Each number is 128 + 32 x the weight over the matrix's rms, rounded and kept within 0 to 255. Layers, rows and columns count from 0. Numbers have three digits each.

# up: layer 3 MLP up, 2560x640, rms 0.0236, rows 1755-1789, columns 0-127
# down: layer 3 MLP down (transposed), 2560x640, rms 0.0201, rows 1755-1789, columns 0-127
# gate: layer 3 MLP gate, 2560x640, rms 0.0238, rows 1756-1790, columns 0-127
up1755:118126085054133107136128160096117142134109108117112164108107121095166104124092167184099114159069167059116083142124094116102085145122170150152107144150092188168121127134151098115118177135192164138085101183141176131133179080122127079163163129169112149148138168078090149093131134120145150153126131118104143067154096139081148168102145137105155108156109109162180153153140101130154088178172
down1755:153088116133160112149148172097160173139091101124095140112102105165138080122066099132142112193152170127131138105106165048122134176187150135111166132168148111162108062097129173054115123163154063210094139114131092130084151115109057146176214135149141102147106189124083145117193092112099113130090134097111138080095143099109155115148153212097185153185172135103095108087123125129167119185120
gate1756:212068122159116119104142147121140141095157088127138141150168133025129117110062148167127111140121122149129131138136133117112123116164115143120147152131080113093102155099143130143144162134107170167133202099157131118128134131133094095158133125157107127104110118122081187121143092147096138094176139131161050151138114137119146070128105102082112119164169134115142120134080122140127173124066
up1756:112084109053138123130096091131136119157111127108102170135109115173077098096180120121085133114108122142072144186128124133142090132078112149095087112095132158100124115097103134130078155134126147068127096171124157098098107131132061139168102114148076166188129134141121103154144151108070141116111145119205155088127168099110111193155135118144114110120107060099088111101116133167125107125160
down1756:110134083179163072132146115132102156115053160122178140159160160125128087129056172124185089089068103103120160126123129216100194140107110112114107144124148107180148161150083170147120161135172089121113130115128134161152129192149169161160152113102097128138128079101133163101094176131140143129138061076080132164110139101156103197092155115121101106110096099105139207112083125101106101119091
gate1757:135144152147171153122139163124149123115156148112174102157165121154152093112098110138104153091135104107110150122141131081136133137162079134086153145113141097170121130147074128134134119090124182101154089135098121121098109144137154080121154104167158167101114111135113098098144141108118110098140098120165136123126103185142120131103144144114122154157111157127100147129126145127105141082103
up1757:135140123157073121130129182103122103074134120140126109162105143133097126123146140116126131154098157139107169121107091123133126139134124119102088114135150071081127150145139136167117132124110161154105127126142154103140105159114107079160135091137170134105119127114105115116083143127106167133116165088176168162090115140124163172160069115112136106110121135136122149189111172151104139172118
down1757:108171151118141173127153136150163154151124159117138138117154111126104144135110131140143156082155112127105113091118100092127087155105183073120120086134082110147107127134131129122158105150180141094115131138104137105124142124134144102107150143139164145125122130161140149120116101134132117161099121182089180164105093103141129136088146127100161096128153099152114080190124180203132134154135
gate1758:130076102074109154171116147137127128166119090192093115099116142125151139079101111087085120158205075111145142132144169126141140177125185112111141115144154157119124147088146113112139158095164082130135125116124098108149116135165156132159142172141116106136076183155058141148155096090161133120211157100170093107149136147108159111121082148116133142095067167103112148131089142152100141131115
up1758:092177159173117153148094086175118086127114125152117122098162121076050171083123156090162131164181163115211141162159186102185110144122188110077110134131161129136125164178148105128178118124120137129113143116113078125189133120147142104091075126116145136145168127075146139176106129123180136088107137145159103073164153155146153174136157075121121117119100120088139132114142144103137132144164
down1758:106101106124164109184161133141088108097161093093114124070141176166109104130110115070152137163204164129166076102123098165106125079145155151149123083145168130161106163110113128127184111101129094210129141110157088106139159101121127114083127136116153141144135132089081140162101136096146148079152103092244110071041163119156120110137101107103212160098076158086104132121146127146147151152090
gate1759:144132116068173108088115131124142176154146102144148110096176148125126101084144164110122082110089184134112182206057213165104049151153138118139120094102163103166098069133121173094181115098079111145070185087148144175079111069175122185075143087172158158122094085168108095127113184180095092145167172077122060101103151175063102114057118131142139112175133131162104133127145137074108152090157
up1759:114172096037179129099123178114101147182214135095133160096170147150105068078152112097147106139114183100079187125119111130084132105171156137108132115084134166096096094107119146120133049115103134106122171131120148170131105138130154148087149137106089117125123053138163134152143079131130110133164064082117067104147149139111062093088128177184115151153121145146140163173097133076140104143072
down1759:123154119121155124114190136116098129125105148135166115143144118106145090104112181106121137140147151076107103092176104093123124201119136114195117148105082167108153156158137141143159118153080122083190071136126132118145099124172137067103107084184116124112111174090087123119136123076130166127155117137139130105090138118120113107092120122111186110148069077085118166127126115176174132132177
gate1760:115086099195162087061077083120124086144079149138126175136150120125099193120164110153141054104158177077105126179131126122200105115143121137135144124131174131174135120155106087133106140174109138148144088125107109112114100134066174167164136220186144105102183146134104117116118150178117141167102111175139108134153051102078151149153160088098112172153134145119140062149064149145141164179146
up1760:136147114034178219140091176116110184151148129121087102207126131143126149080135106153105180079101100122133109114055113179147172120088137135136118130075123129139099108170166140151127136099087116107093163139113147192067139076134110109065093151081173162214096083179122150119161158159095167122111123117126168125141127112129134121120078066119185081121155106133130082177144082141195130114130
down1760:100204058076142178164170133142160196140085194109094072141055192148077145098112146156123183142119131225148111142146138138124128122128106108141116082178092133158129076142151116109092135093180132125140166091155077090117165098146129127085103118147109158134122116131145201146143136149102082117128152193143132167129134155151104108190113098101139150153163077157133146133151165111176146107107
gate1761:139098201181052159124116168058169101140133121056194094059121088084191143084117087158137066162133097111106162065198154137180167074140185097151142185101120098147142167112125133136069165122157111138124117143139105091119089171158145100147117132119142162178152094108130091078035088099150124166126140125135100164137071051178105128200181062169130135130158189203024106089175105174082105125190
up1761:171145069062253068126113109169120118063159137145159174126171164153124012205145177131116166146094111139083146156095115111129095225160135094154117127171090146084118160159125117107136075169170144130166118138103133108123151098144125130082183133092098108077056097118122160223183154132106091129115134117098125086109162191133188139099093149049156136169095117096191209140076126061147129150077
down1761:163135023125198064233114163161132098173139125131119117140117171058154111168158176133151142098115112197139115124111139090139088163165106124159145091177091211101125106074111109142085163161100136106084157139082115182126185087180086129123162107157142097123085088074126115176184132109182118137095146174179118134187076104099108131095084189036090166112055172131220167218074095128166158144087
gate1762:128140150149090155165119109174130124112102151109117149082154145127126168149129104154114136178144133154152086137132090084090098136138164139110137127118116102101175125108140086136120163119128116085188148113153115104153158164113142073155138118154149110142082118077143158080187070141109081127172075173130088113134066144124149162141167173101100128156091158140091161189122128116145130122080
up1762:100138092128129139091173101148123138177077150097114141097113144123110137193129112088089127126079184120138091126110102088129126132068123151150142123158078116091117114127093158124116159088130111137144108136154173105141087113080071079143177143120111113078142189165165128158125182134162065132110090188148158091160115134155178140155131115096095112100146116100093118126135124156148096094100
down1762:102097135150145182027185104101131196178090156159150119065098117136149201164105111109152081121113173107089091143122128135113134144087150085152127129151114069097144088090130164164185135154117110132171087161143135113098084084159123081120127139183115141117132173158128065106165164129179102163120071156122153124102106134142085142118106095145039062086085145161065182183172115132133085092106
gate1763:132144122033171118148133077065125060085129114078099089092029185104163126110180176162109126179117136106122110127136137143120139094136169142089153159146134168141129133120105127104146093200177125094145087140127118116162120140158166154123129099116044116104126118152188089093083127155128056122105152109150154172113103113135091121147098136129126102088099162116153081120106118104167150111125
up1763:112129101126117097161122141129138121093153152125112116114162119142118051143124146112145144072171147120150103128090109150166072117087089132118153127158100127118155099111184116122115123122139117146132124162137101135116166102082123180122103095063159100127131150129097177086068126146125116196097095134138145096112099143172182107125176182125165115129117129124132128147155166147110094149089
down1763:092086109135171109134096130110140103083090105134114136077146156147118120173052220081194074164131085144141150169124112081097159105100150087141120119162122163099082145110062115187125105082164109168167164150101151107170147083077152108142094125136144148141108174113158130132131141093143164168140075115117136137119119140108085183082162165134164108131133214106087143108112070168157123155088
gate1764:088154189075099166147165095128175099098091126164188124186139099128105140081118148136162147141213133109137146145115111096180118126090108100140110144130184127153170131151116077158093165181129113138153141162101146106134101124160087110174065108131114108169109124153142131078117145123130142136139143105113161124123126133126145165103171123118170126125070142143089096089155156090095120145105
up1764:149113128118079155131131152131081151080144165125169123089121131142132158140129167157133118129068070148104129117126138143133097153122109092136105095140133071105123123141123159084139130136080107157159157054125168107128158068156118137103120122194179135090155182132120148164136119087159127136165086152121094145128118109159131133112139143143055120195141100127129163123108137157109074135141
down1764:119152127120149105101122103111134085127116124143134104100137179132156121102159116185143091128090134059111120114126139101131167168145126194163069123086158092165195158128170067167124169162138143102162124129132195143110120144108109149151154114137136102091123093132138090105141117121137095132155101131120086105182150115164145161049172144072155145130145136112115148088116151125084137109107
gate1765:157110121167070107133136161091089087163081148128118091161105127114111147121119120104143071142147079168154151119156121093162178087117141058100130151173155210135106132112172172126117146129133149113086078114128086116126117186112118129115123164146093091108171107112136146181132116096175157150099130105166178188103142109144097120133130048116134193107118090138127128088148126112138155114136
up1765:211092140135105120096102135097113083179095152120072103167116147084124146091157173115184134153103104123123153133106155121094108053118114077141125133145169145133116127125173210120125169147128165114097117114148130111102120170066088135112151131198080118154114100187100175135155161139148171142117126114136183187151093141135107114142129067134137129154152135110080161094089197103104152125172
down1765:118110105110086131140157116166106116154091124115150121103054123132171113117098073152179106104189114186071165128116174101152151109118147123164148159125164179173118135122133207108144119189128121112099134086124109110184093130181123153120112098081143126174155110135174134142115146122071123160100091107153161172146173103142127103083121097126141165101082128147157162101133102117167136136132
gate1766:150121122068062161149200108095125124109153139169111127137139152121152159096066123164128122115053157129105143113079135140083105073171138150076120146163124127126119132142131134118104080132105130091083131132131116227188122182182155129107153155150113138163099114152124100184070168144146100072076138125180118097146120116147142130096147133101146106145086145104130118163070142105090202107140
up1766:166079117115122117158196143066168137102143101062118139167108125166157162198068108088119092110075122137164113124076117045101101131089075078105105150184113100132186132166136132109098198162149104161113108099093108118211180118135137132154133085185124109210111125127186088192131151162098161084096165148117145117154150124140127124054105169160156100143127105145172208135112133052108145133158
down1766:122117167088134120097132139096100065178174176168133130145133162128152115115169141101129122128125106113133133135086114120130174132089145064140129159085125086079163144158131118095126160159164098110124108123098171108105145134124116122122160128124136065128122124133138106107168096164137129155083166081104132123168168152115069133118080154090133100153068084136124180087152146082124117171112
gate1767:086186166182212175154112177107234137116167146089174116101159121114119118081100140092068152116162147136093132069106175133157079108111101095199172121135128169159073174139151111120168175108116202090162116127055122177170173135157134106163061118098113115077062146147161175131099177172146122152167113133156077091126106112105110152163116126098181116158098106110034156143091154100148139130089
up1767:111165155139160156131099146098211163166135123108130164133182133077137120088093154111153148139156178095097144124106093123036097180117159110127135137170151163187119185164123112147181120134170194059199046157044146163166148160212103103172107087110119113127065106190146181132111126108209060126184136146133094094117112153063105113116129188091154158094071170152103172146123136089182153169109
down1767:133072128148158159138128088166146077146171151139135096104137147176166074197121094134093177153129140174131113124153134108117084117130134144083206175072129073093159162098111120118159139150058159139155077113099144170136120092127097105098099092127152181107115203110127190117147139145126164105150134095146159110122113116145205193142072210115148094128088111148089114154111146107100078076152
gate1768:086176166145136148205110105143124133164165201192114169133135115134171150132111086115092127074114157100170138164141076160145112135128108104110124157170073099131156114189129130148131185142099121123122126162103117116133161167087142117115130164114077096106107141169165143155127135134154096103153120120091123141178103107143150157117107122180119169171098085144154125161148168150147116146100
up1768:120058080162138187157087112124067131130176184208141103126095097142177090154130078123126208121098154134164131126143118150126106133116114151158140136166085152141121077110200153142119155096126138132143134161143155134101132177135091099127110145056081133094116136125169125139138103167124197184138117094166142078142140178171162132090100155130177052097114121144105142187158133136125155139126
down1768:154138131185113106144086074142159138133087137135157157106087082126184109137130143117152098111140134182122142114122137145076067114096087210157180232129082109165123103130153142149132164160126124113148159144121131118092095157083139136101088174111115105128144101141155143142086133129142104120149151108165123141113143106079131163139119143129092172114105093169145122112135133136148181123103
gate1769:115133109160145110154106191166045108134167148149121122170095117149178113079092123140154110176074149149163101166172167124079138072168194100158130091095131082092133143111174119177140198171072140057095099103164147177139127103232166142247112126138158156161132107117110095108115132139121167165162108156086080120114127145118103123136108125114086103231146182151053120144145133076050100091151
up1769:105132137072054118182080140167112198073164160172106122121145089111156134102135125142118171125111104103191156131160151103102095154154175128178087115094128091082164083153077160183171123103077104076111126081160168131133141196172129151127134149097167100105104122064110124098198153118155139124145122134162096121106115153183170165075188137110137134154180124132111110095101090127087109127131
down1769:147110116099085102137135124139138189115161122149151082117164098120106092162170124094083099128174077098181150142104128112141144118185123127158080158125178098134124118143128125169143120097088125142178090107139149067092126178133128166116134116151081159114095082094105152095161115150061117107122146052129178089115130176156121091149171173171124142139141106109130164121098096102157123164138
gate1770:100079114129152097119070104184143141077117124167139163080180143112157086168189165147124076116085100125066112058147123109113106215092127072155076136162154092138089124096102167085168118137183092002173081120134142080129136184148143150123113147069121176137080133129153096152105147220099089121109109080062164076132104171119171167190123115091117152139107163071055114137111161194094141141124
up1770:199111112187153133126101162071130140119136078084169151115175112066118154103137082077119109148099054139121167105125110147081112090193161132173145100074102106192157181087111132157094120168154098059134126165014082138081147102153137109151128128085176147145091159152090112101117137237172042141121151194178160084170128183086093133166069129163165135072072118143096061119128156145109108127098
down1770:206131114083157100093157070195189112119155128147144158129192084131136123175135149131103088080125164100156112088164116173091085221124147145128151103118186124114168137078096162116167172147160203086114093151139140096090037104141141139160162157102178135196058133118111049138183091182154102095093140103071049149197131141122121199016102159074150095152135046148087073112116083136118127132119
gate1771:115159142120155164089126178133096114092119079163133105149105142129108140139118111149154171127165164098196127122064156123160165187106158189116100066071126163145128123128118132139165091177158133136142195134085073178146175146105126091182120134128132156170091111094124188104155172097124132110197086119183077120140147210079104140132102111107109154124060137134061164141095130159148111095142
up1771:092164169091182202133147137124076090139069144119122088124102149114145120168143102128127137153181138125174129145079134141197183175076142143081114077080140156146142114160105149164145043182184156170137138103124115134154143155109145080127165144129151140151077111090113170104156141110164151123133086123193144096160134190096117117121130056129129146143104136139124119152113121186174132132126
down1771:137132103126158143101093141120122096197105135132163128183133135086131068107089118115146161110152082122146131138129136100179128141094123120102133077120075125117211113148089101153093117171168139160113141177107159141147150122137137065122176148136155139123139145120106113131126119148121128126158126125159119032170152176110154128121178106121136140177136087140129107109099139136166116118137
gate1772:140145166104088121191161203151094076107156129117091122181071104127122139086145149142143173091124157112155127171126181193147149086126068128123149109131145140176173152056083219096164190108138077104111129133119085163094150163194137209119119175151110166115093121198133129113180119158090149167152159135128098126123171126066131137069060068080166124123087154123091133131111116096108157170139
up1772:108143129166188089081101058086143097168089151148136107158148212114135154145152165042189070157154150145090074119148117093078122083147115107138096119130138157110112139205181004182137109124088186105135180174158173118159077102118174092104169112142128125141161129086168117107134117100130093133068107148121105124131074103156094108212205202112106112163119076150197140119129114165132155084146
down1772:147176141087127150085152119113141126075104126110120099152184181195118130107139115121071106153087126114134130123092150141092145152126129133137120197116178135150081120156154121123162137165069164107171135120134086171069076156131135167160084127095132105142131123158138168118166130149128096140163121071040096152190125158097136130200127140161139092087144140087096178170142172129091141117114
gate1773:104157156057079124151109163095139179154147081109204108129144151146163112118095107171175083164109115159057171201110176040157121134144127180165073135074200127206000081105100189129098146168115154074192180106098185172063111100201084137140116036159141118104113142147155181175206200041065120104107056097164138099144128123161035140081146144130127169124081146189123107089070102190166133089163
up1773:121198089096063121148035111151083202192201084058206130101077095162119191100170078193163102178155112112097169133126079172153137113160136023105177181176092133069096204117060117063142130080217158144160063147114164091161189071106117078167141110102164126041132133077099120159109156098201165093133197110080142124085142133205029143117221104126151170107203039102141094099195095155107170111138
down1773:157111107151216159108154070157114118131139127146092078139134129148134137095134090190120170129145089156139130069085130140109147100111165046135165067195090105108130110190155091133116117161103134179105093141133077014148184140090115135122157165131132099092119092118067138149084101188182085121136215138113145146078140166137162109151090080122125089119150054168098148131147121099103178144067
gate1774:180163162131122161097149155173174142170109080094091091058106106147189145173114150087145162142117181118171135083127143075165201066135159133165116105151136089197098132168123156086121119152104102084108171138144092149086094103141134137062160097082163133127132120168121114119137133166142062091083129152152063126124120100150139128115067142085127110148102138160114100146141135152110123068129
up1774:116097143150084123160093085137159098116125129111159146149127101140129160089126107169133146139104130085095174127108067137213128145148113099089120096144113124142095130163094108119132094143168118103139153127182117138128130137132078090147095148129096074101082129113141092128184138118100119102123146120083135135095201076114109095116172132138171172104166103132086120125118165150126137151112
down1774:129107143056151125114175123103170139185148140114095155149111139123108137166130119153089135095162137080124107087164082087175140142166149130074089104178119108136094156160134093149175133161130116153088141136090099149104166040105158105132139135153117064198158145134178089110144133162148130125085154097117086093066103079143071087089116173090178074108121137107051093163172179174178139123134
gate1775:155142142103037097216098143125100195141142148164078143118130106136177141147130110096178157124078126161160133191151175112173169165093160155100148182091124117102102150126201120107145199119153111071103132110149112185163120068148104115118115115196103084155188139091145169144155134181152153203158177145167106104170119128157093129137158119141096154206114175164070081052087102142140104103115
up1775:119062134110119171130055083156154100128111173105171081109130107064126072087177195147162078083122174129125155195101134168153132158163129127052118120113120112079099122089151114176209102113112172105068137139186138118142114134197092170053075120138078148082156065165145059111175169210073116173163156152060135149182077114148074128134134102169147151090114141144078110116160180195100140172155
down1775:116097172163135125131127122160105155112125105118169110096136149116130144102152148191149077119141149095129170219092167106164147127143136133071113215123139143115118116143152139182136172140122131148106153156119111156140121104148125169125084126104112098156109129161152129154149176146122125092158124118094122169215132149121081144104168103150144098093135152125137147131134136147162132149166
gate1776:109174130164103193094162156129119108140125088181134122156097132180145107142124202129111151162159076179115131069139144107112094160169150113147135154157080158165165141120177127114123157126156186173135143129111152121126137138091111172118173156128144087109118132155089158075162120187064090116138173122118159123164137123108152100187106128109132078120068101149095133122113095153132150153088
up1776:092200155184137131167169119124127089077097125129147126127147166089116133144096126103156112180093110148062089131137185123161148146127102170140129136153148181153118102060142122127086108132096201132117123125093135157143141159167125098134140084100129106178100111095065120124152149157131089169112121130138092127096128114105144123178104096114114130088140109129087133084132169104096130117127
down1776:126161128168082139140150170149124142143144097126117130104088194143122105089098061138098096198142125107104137154141168147104091113122187084125132148119141089146147189158165133146106124140123145185110078082115173138142169110115067085133138132052178164155128143151087092127124120122113107091095155133136114105184113136119106173146103157055186110060095118154152115106101117125138173169101
gate1777:139093128174097114126107101134114095136121080108122211134141107127132134077129139195115092122118146095152120112134097149117171185146089152146156158144142141114108154089166097128133113097102153133130099079122118161128138191110097119098088108109105144110142091140110140180156091136146095112141112108082109149131157101101140114132096099137156113158147085134098181160138156078141148158174
up1777:156136131129088140158050108179135150169123105156120137160118115080119126089110134183139126150186102152116133153138185112114129143162129141128159158091137177157103191101158103139105112131088104094108123125089124116169109144144163177107116089144116100167054180150152135157084121092107109124126141170098093104172100135134128135149084143099135160167115097177102131120173168096129130169120
down1777:132166114071176096127167124152128093140157079115144145105121130131138110126148095153134145127156134162157164165161121108101148125145158132120101083095151097157193177155148117048162088111089100111120121163144122164158143114170171135131101170171119124106084140121139152092094160150157171156147093131175088132071138148130149150104104114104182144115099099147143140109173093151134124188092
gate1778:060152137105177204134176166076146092207174114091064031122109113129145155104105128101165107193153171144057154170148122135120110141136138145141076145111118131098116124154119149158156130129200094088132090132108060100173218171077117093182086134154119079121086089123149140087156140165122077124120114117170121148158124193139192118142060109126221181094102176118149081135150132125112142147142
up1778:116114056142054106147091128166127167076077149149128227103156121114151112154211101108141194114111077108137095164126074135109166087142086092120129146125145066114108121171106073173101074147124150169147161123153192145121125026091145109186097091070115204162153199119122100202104121104165148128144174135095139110073141054084107129078095081112081182166151103088113148055132169108165125170056
down1778:085173118176167134105138111113115124126094152037096154138090126139102192166136139092141127145063100156072108090081125133119132123098138141140093086093126125097164160171134096063079073111100111172101104161101142132113124135158170058191105149139122103152145159102115091124152095103150143140179072115079168139129109092137018162181114150099082079135121132097124156105104119182105150111136
gate1779:151133108163139128157124136163148117130156070168094108169145134167111156080132154160135156164089114112110111139146108151106195120123103146095123134101133164168174080109117105118095147087100124180061157180128054106106103131135109145134207160158143112126167140163110087112129114135117157117152140119087072177118118113101136164134107132119124131127124093127133093106110174138139173114147
up1779:156124150162117101107145185090134180076152149144122127097093162078117142163095141067137111112122135137123126130151147122158152148162090117175136130088125061067099135176082144110157119106141106097158167045098122125123149100104173106156147116164148147151087156090104144123119121095132196141130158129173125130148144147055113123115077145138143110121118136134131140110109078125125095124110
down1779:146116155110100180123123157107151087134107116186123071162092137146090119141142088177125119114143107194135131105139107145096115104116137116096108103164100122136135135134117132102158139141125158109190147108132118086180093160139149134054126142119148115127141147115172173158130102143134102156121133122129119163100130120131110117110135097153170144122146088127125184135200132135113129105099
gate1780:090162161160132138109170161192170098129116167115146138079143203104107069129201097087065101200139141155137172106107089183139179092109082137092130154049074125174108148168074105151200043181160111028128154058128175132101194231084255061064138147135211181092127137098152095112100148100070156178116160130137027097114152112106081149140075052138158168247117123100129088195030157142101115096173
up1780:079123143158069103183203193232103117142092150117106192183184158142113149163207064090072120098100167105180111085205106124121139170090142087097132164088087202102065120161132113079210040124122135077162125040104123210082102197111159122156143091196213174155172141062116138096088099110065146186134233160121076113133111085112101136086117017137127082145159196060105077156062172142124153129185
down1780:083152120088155121133110127146048115141113137113132146170142126120109107139110113114141134149116090013099070102136082159121142150101120148149117200093128200140185121136136126099157138118099130116168154099107126191100152173125122133159166089129160135124168103107152111168140120125123109141146147164128039132047086099100143111147111053152143126147125157150177070231090196106127107152123
gate1781:094119112105166156096089159075136185116164104093147096089124167121193095143158150112116140095116115156125166106142150101160104161179133154200158157144090103162086117107129108125132082127082120147194128151139160157101104125160099161131136146115100182109149103113106111102147090192097126116134124145100129125170090166121135105105156129139125129139055161143158155131137098156159182171124
up1781:147115180110124160111124157108080135162182105153206121148126116088190133106097128107119132137136175116131157103132131175111176091143137144177123105072141152105103092153135144129136118161166174096064146087096097132114146179106127099140102143132117145092097114161095104108116141077126118110193079099188134171160115122081096119170151180121155164137170114057115099174108089162164104070150
down1781:117114177146110023193154167117143127131088202172176104144136148149152105088134103155100104100113165128099086110083156113100093170083109195080168158156095098099164191064188116124156112118113123120117150164096098152141118136132180142109110154182092129141081154104165166110136136161167170101105120173106105135099119128135151181153137130106142118182129127180149089145101155119136119157149
gate1782:169126140134180179161128110069145158182177094116100091147111064141198164125106175089165132154172095091096139111146076099153097159121149140147098079214164096145144162139079097058061174149142157153092141145138145056154092154129031108067141091128130083106078154189121068160101160150123092134187189149139162157115163125196146101139079125098138125082154116153100106109182095129095050111101
up1782:201070082136117112165045138083120133176168092194095055141127110121143158136058137111074179178194095146120105131145030132087124078172156119143117128199232117128113177089095117124138163113111115077148074126244135075096089132100107136130119194141160044089086144089050091071104091167112089154153121121154163112115130140169177133137172151195152145084104137137103137134171144134112117077143
down1782:073091143153137130093080127137106105130138133140147149101125187148133166126144120139163095161126178061135147160115189137119158106100112110117136132113102156155093111113135092144136114095077182078178183121080155155144125104106127163131139120122098136100138095133147137152160204115068104125127119133139095170108107147095154129152154118137131124116172157166143120132125119081147139138103
gate1783:105121194157076072115148074138148066156059139100125129150171124121125223126177193095187075113077080093141177113101103107099157096113139090103181081142094134153085097131093101110108138122129191103142128127157096114128160058102176154107153139143117131083157120138183152133119106118170153116163098088110091150147157145149108109111143122101096207141166095141155173144168104141092098111113
up1783:123167093100201153140104157118089161129184120171131129126126137184102068159119056143067137127152127112151107164130156084150130176131168089134086165091114161087216166148138176122106169101164125108142108212121139160132128133129104118189082084152159125116107111075153128093149071167114077140124142124133178162122094114138155151108097157145120053094048187135170078132088133137165149105124
down1783:094139063086154126180107170112116137073179192166147124191142207108110124130115122132141160145078125095130091147129128130158093109153127107152092028159138076048210091125117115156141109114093163076150126155138147178128136114109110106110148138138119100091117144132100158098085132112137149063108094110114118190130062112090147160108099096088156118142124167114115105181080139155129187099134
gate1784:145159114094110124134099157181124115186155159189114189124086083114150095068117101123126149087108173140138142207079145115122120155148082077142122199117111148131118149135139117132146087130117137141160183143100112159130131194123132182112126153123126161162125083113145124113187071185108115122109158175124138139144095108087166184106124103122137124161159126073112124124145138096174127144106
up1784:121150126136157138132104137174080143148153121132110117134133113144108106142134066146150109159132161137142133126120142094091151137150129143128182116152182175157113121104121160147104133127144124123148136140142071119124126129149100110084111119121124104164139110104178169107159095169075076129179097112090143106119121159150163111137128115118151106144160127092074118158152167143183136106124
down1784:140160129158106102136113110122127152114098126087118103075093119091149133156121114137124122121123170109142129153134148144138142146119135114163114198108103123106114138178133125165114120102162087095155097132108156183152154120173097163132137144129103127140108118112091131137161109105114127147136103139154151121095132144121104155135137122122113175171153136139113129155121102110101124101123
gate1785:082129148139152128135115178195154056156108112168015138141106142112170127159099120063146111137116066159133076152147133147155119141151127120134146103114138188067108165173136064196126167183186159082108121150084099117122126101152144145117107133191120126227148150156120090132144166124124156088151103171193110093167142117106124112155105106166104121141107184099116101170093155114151117094144
up1785:032150161020083116165145122120180134108137141168099132135176147101091119120136189131124133113129171121122131124188136160096171168113108102158152112136123127083182125095133155155091140116121120089156137129119109066134091070084239051200096077166101100121166095092133099063148085133135129067163143133120104078090162109092168083118115076141076135157197161127156071157149131131137130153169
down1785:062101133031103109145110123135197165127128159107209165079143063042093100134043228113129130123134138148115160099148145144121160071092074160166160188076130052104192134095129134122142098157121131117104139106104132009046185100115192122135147141103121078104076064135088138037147133092173151078186116134143116095099128181110238106112187127138124186101198215180144107137138070148049156173113
gate1786:130098113138148208147129173002069140137183052066076066190173103082157172177077154101157158149118162164123147110084148114081099114171098163154185050169167160171124144191154088099157168045102163072094118165106146106156128195100122115094107116153121124153161153205096167058165078160190086059127129082144108137141129144112162120116085189096140096122130110139078194125156135148155128210125
up1786:127199170137128055144138112193194098080047136177163156162109208139137110087167109164109110142113083095123090110118135110180110097159099130079024162048130156135100104068150126133146126162176068146123098142164082144094103137145136168184141148096113113128106139045155120159163179101106164225108149162100195157106096165133043147131163101156087102126087137159149104157072113151109133084134
down1786:089080145095136105154174113124190108100072097126109108210151153118158164095136141102064176134161127124171103049151170148122103128151169135122144099170103214148064128104127105152145137138144116133105071121167078110100135146054125100152122180139104135180126144091122145121154124168186112173157113081087183164182125136132036138113093158108124022091075175122104154181139080135093095135139
gate1787:137041151147141120162170190134101122106114170167094144180111117116055141175125162136145136137187053144154133150142112093106135093114108109103121162123141121121062129124110126101168153105167129116151118147086174153134088149095070207138134137080112127137101112110116083083162169096147161155223092135180152084142140139168171120083101105120076033153138127125133107059063148076071072088104
up1787:105110173088112127149159177180199076085092166109166131174101147130092129149133180124123101106197046122124112138124082105077150085156129082109132163107150121108131129095108120099183129114108137100169154160159187142135155137105069194097146118100121168125101105114156152145141127136107157112199115101139100092140216083154134177112116101192058062170148095114095073080101134137113117077148
down1787:143140101153154045099130113131120120143146098068108130126141152115096129113120134082089111154108125118139152142125111143125115108149148150109161135094138114159172120081165139164116151120134084112114177132100150081094135123149141096114147120180173085147116103129103134076138126092100117115100130116188165120055110087092156104130185148114126174139139151153125166130104109120158111114172
gate1788:103103124152142096143144067147104095106151146119138185117144135148140139171079113136119095128143103150100137101111163098132086113154147125167105110142146150107121147141116142145125201132144140170152133115076153138144115111133124109137199109159167104102140120096124189078126104064164165110148157070134101147129123184095125135143133153097109129116118133131140148079098122128141143109076
up1788:131103121141122120185164092095138094157093140122099110134129125092143142127153089128175126157113166092122131132118118104165135108141105120145134155123157182167123141091089143120127202118105155124139139189133128126123112131151086141083112108136107124137120118123138089175129141093130068112166126117182189099126104104142129181160162091128114111145171122176125133155124112121107153098120
down1788:082115147101142094145126141131091153089110127144136074128116137113126102134183094141118077127087104127124135146116099152129195194127131141127109184124144142141155142120134163159105124130170120172132137138132091160119097132118104108081124106147125157145097094178128151108165131154100073138145132160161207121074108143121184105145166125132096121137108074143127130143162110100122123096133
gate1789:091132150133167113188135154140143161115118091125136112159166084148131082131159096126131151144099178116109150126152139105160107118161160116121095095102196095068121153115116163143108107110090109152105098111115156093126140151082137070113134127075141115115081103161124066165087079084086111137143129163169122084127154125099105158138138111145095116154132134158108104125134190123169174069099
up1789:072111115116141176147110109148078109125074079161116177148158103158074136138159101161136139133096115090172113176178084106175074149109089131082133103112140115103091157105152147112115138160134099186106122144174156119100144152122133127106159088134143126147117111095131097131128120122117168149074128125102149150115113160141113077087097128157096081129151078182112121175163143143116124151109
down1789:113134113142137161131148113110145090151082127084131131103147122151106099103143113139145181081112117130114088118126120124131159103097130168125126078166110127148159142092112152157159089147129104124126141111110160081160095141075143096128150069114138164141152090142119131133136153154140109130156061150163141124111120172137122087109148098148164152163101136133049159143159125102172110130145
gate1790:148212148086157130087147116095205129108095092103125141121128134162089077152148130146054098175114163130059150155133118158104177113113145143123078160077105087158083118130156137085164070161144199061136167139118165186158122087079223106130200085169127202115129075119175131097063191063098069099170132116135105123121128106094146117107174083094095118166093147094080092133093160108185105131120